{"bias": "none", "extras": ["capped logits"], "init": "normal", "optimizer": "adam_atan2", "warmup_steps": 267, "decay_fraction": 0.93}
Each number is 200 + 30 x the weight over its row's rms, rounded and kept within 0 to 999. Layers, rows and columns count from 0. The size before them is the row's rms in percent of the matrix's.

# down: layer 3 MLP down (transposed), 320x128, rms 0.0921, rows 157-160, columns 0-127
# gate: layer 3 MLP gate, 320x128, rms 0.104, rows 158-161, columns 0-127
# up: layer 3 MLP up, 320x128, rms 0.0941, rows 158-160, columns 0-127
down157,100,229,200,147,185,211,251,220,226,162,239,245,153,252,225,234,233,165,190,176,177,235,153,218,195,203,242,225,199,211,189,134,194,206,233,229,201,178,147,189,201,165,188,174,204,218,247,225,175,241,208,220,173,208,201,195,152,164,166,188,239,158,184,235,222,164,197,232,182,214,184,176,155,222,162,244,217,198,267,228,240,199,211,210,240,168,193,203,145,209,178,185,166,206,212,192,173,197,165,172,222,256,224,200,257,201,149,202,201,195,203,188,168,177,217,196,224,202,141,202,230,208,233,188,171,295,165,202,208
gate158,119,235,212,222,198,221,185,156,182,210,212,191,230,190,236,208,187,226,184,180,208,187,228,187,170,188,181,180,176,178,170,201,227,180,170,258,191,187,203,223,181,219,224,168,210,220,190,205,175,268,177,126,207,198,214,139,162,185,163,176,185,213,223,200,199,209,202,201,222,205,182,257,228,164,207,186,220,249,260,174,138,202,188,87,151,188,178,179,169,172,252,234,196,192,175,219,219,260,213,234,194,167,261,217,142,233,182,170,223,192,206,201,163,175,186,224,182,176,202,161,224,148,205,172,200,267,216,190,231
up158,110,182,209,228,180,164,214,188,195,226,202,214,151,249,232,183,172,184,173,198,220,236,179,187,175,222,219,227,152,212,180,211,189,185,179,151,205,209,179,212,207,199,178,177,116,185,243,178,193,179,193,247,184,188,142,218,200,219,288,260,187,166,172,201,211,205,182,186,232,184,213,191,206,159,210,211,113,240,247,226,214,173,197,191,198,167,223,223,174,193,169,193,231,173,186,170,210,268,178,202,231,267,136,231,255,165,209,240,206,208,175,149,154,258,216,212,214,214,217,197,216,199,193,166,199,147,225,192,215
down158,110,246,199,213,155,194,139,186,195,204,193,158,228,215,174,207,201,236,220,202,211,139,207,219,177,250,160,218,199,206,172,237,198,210,196,280,177,222,220,231,166,191,207,221,220,224,190,168,181,231,214,173,196,258,193,169,161,248,131,162,162,213,265,201,167,249,219,200,206,188,214,193,249,234,209,153,253,225,196,137,185,213,212,161,194,198,230,177,187,202,195,213,166,224,187,191,207,180,243,210,203,161,242,187,122,189,177,168,200,159,197,181,221,201,174,248,215,195,228,198,165,170,232,163,198,280,175,203,208
gate159,098,172,211,223,197,190,147,184,181,176,188,198,187,164,241,190,227,196,179,211,216,183,252,188,202,220,168,258,159,188,233,240,241,174,187,214,159,215,259,241,183,192,181,217,185,203,194,217,198,204,196,181,144,201,188,196,179,187,177,162,220,203,157,195,200,156,205,162,191,62,198,183,252,158,203,189,205,236,241,217,262,182,203,182,202,219,217,177,160,235,248,216,196,187,251,200,236,191,214,182,186,268,249,247,178,196,226,185,252,198,219,156,179,187,183,232,233,171,183,150,203,206,192,155,205,231,208,189,215
up159,097,227,217,192,157,210,216,196,257,207,207,225,222,203,163,191,225,218,264,190,233,195,162,201,185,204,247,205,201,195,216,184,199,244,255,189,184,202,144,173,230,185,206,243,230,195,171,224,217,205,176,205,259,156,239,225,177,172,229,204,205,164,214,163,196,203,133,164,171,273,211,184,154,209,203,183,200,168,138,174,147,193,189,183,197,186,134,245,209,175,168,186,222,215,192,214,135,205,205,227,243,166,210,164,233,164,217,208,144,188,199,156,172,264,194,155,208,183,194,223,217,188,158,168,178,182,203,197,264
down159,097,183,241,189,184,216,171,148,167,131,212,211,194,210,193,163,205,217,192,151,212,141,216,215,162,197,270,246,167,167,227,206,207,176,190,154,228,167,168,231,189,192,166,207,198,198,159,268,226,178,194,189,167,201,223,191,232,170,197,219,199,193,219,169,180,130,192,188,185,223,190,253,193,174,198,225,204,181,237,180,223,178,203,171,241,210,205,199,196,218,242,182,215,197,245,221,223,250,189,221,218,239,209,271,240,180,281,189,188,224,248,186,160,222,164,174,200,182,177,132,203,254,217,162,174,249,216,189,211
gate160,107,223,223,203,172,164,187,219,220,161,220,194,217,231,212,170,225,214,239,203,206,159,162,189,169,197,199,220,182,171,189,210,188,204,231,235,235,203,179,212,161,189,209,195,222,177,182,190,150,226,237,152,229,188,213,202,197,152,193,189,220,131,207,270,186,220,201,169,165,122,231,228,207,227,124,195,219,218,217,208,266,236,204,167,227,166,180,229,168,239,156,193,206,227,272,257,165,204,182,201,184,180,239,208,153,191,188,175,264,207,239,230,199,192,141,202,226,197,168,226,241,195,149,209,203,234,188,222,256
up160,105,190,214,160,133,196,168,191,236,244,126,232,159,212,192,215,185,190,243,259,210,184,248,165,234,199,208,153,217,196,242,191,241,183,219,223,158,183,221,204,170,224,182,202,171,222,181,178,172,201,238,206,176,265,189,187,161,230,193,179,225,135,216,197,169,198,252,211,176,222,271,200,179,222,200,240,271,168,201,210,195,215,203,205,238,182,167,215,192,192,182,148,224,227,205,188,177,211,217,155,194,261,202,189,186,171,202,167,208,213,266,198,244,191,190,198,179,202,144,201,173,242,153,183,154,206,209,248,228
down160,106,198,214,165,232,230,227,181,241,191,188,190,238,198,141,247,209,172,177,187,152,240,129,168,153,194,153,190,208,200,200,185,238,230,198,170,230,163,202,194,227,243,193,194,172,196,235,195,226,181,237,250,151,252,225,205,197,222,238,194,251,201,179,166,219,136,169,196,203,220,153,179,190,158,214,214,205,176,180,221,178,210,237,185,158,214,163,175,174,198,217,258,176,202,245,215,198,199,198,190,236,245,234,211,234,255,280,196,197,170,173,177,196,167,182,230,167,203,170,179,191,190,166,237,211,212,258,210,135
gate161,108,214,191,178,239,218,167,178,180,204,200,237,182,272,187,213,199,193,235,222,203,175,191,216,188,192,202,190,167,143,222,201,232,189,182,187,191,157,251,236,185,192,248,211,204,116,212,221,227,229,209,200,155,150,162,160,180,192,216,186,180,187,172,252,195,220,200,160,220,180,276,229,219,189,262,186,200,185,237,229,227,189,159,216,174,192,216,255,151,195,232,216,252,191,202,168,242,231,219,177,224,234,171,183,215,176,256,212,153,213,116,153,206,200,208,197,220,200,201,209,184,228,171,164,127,198,237,212,183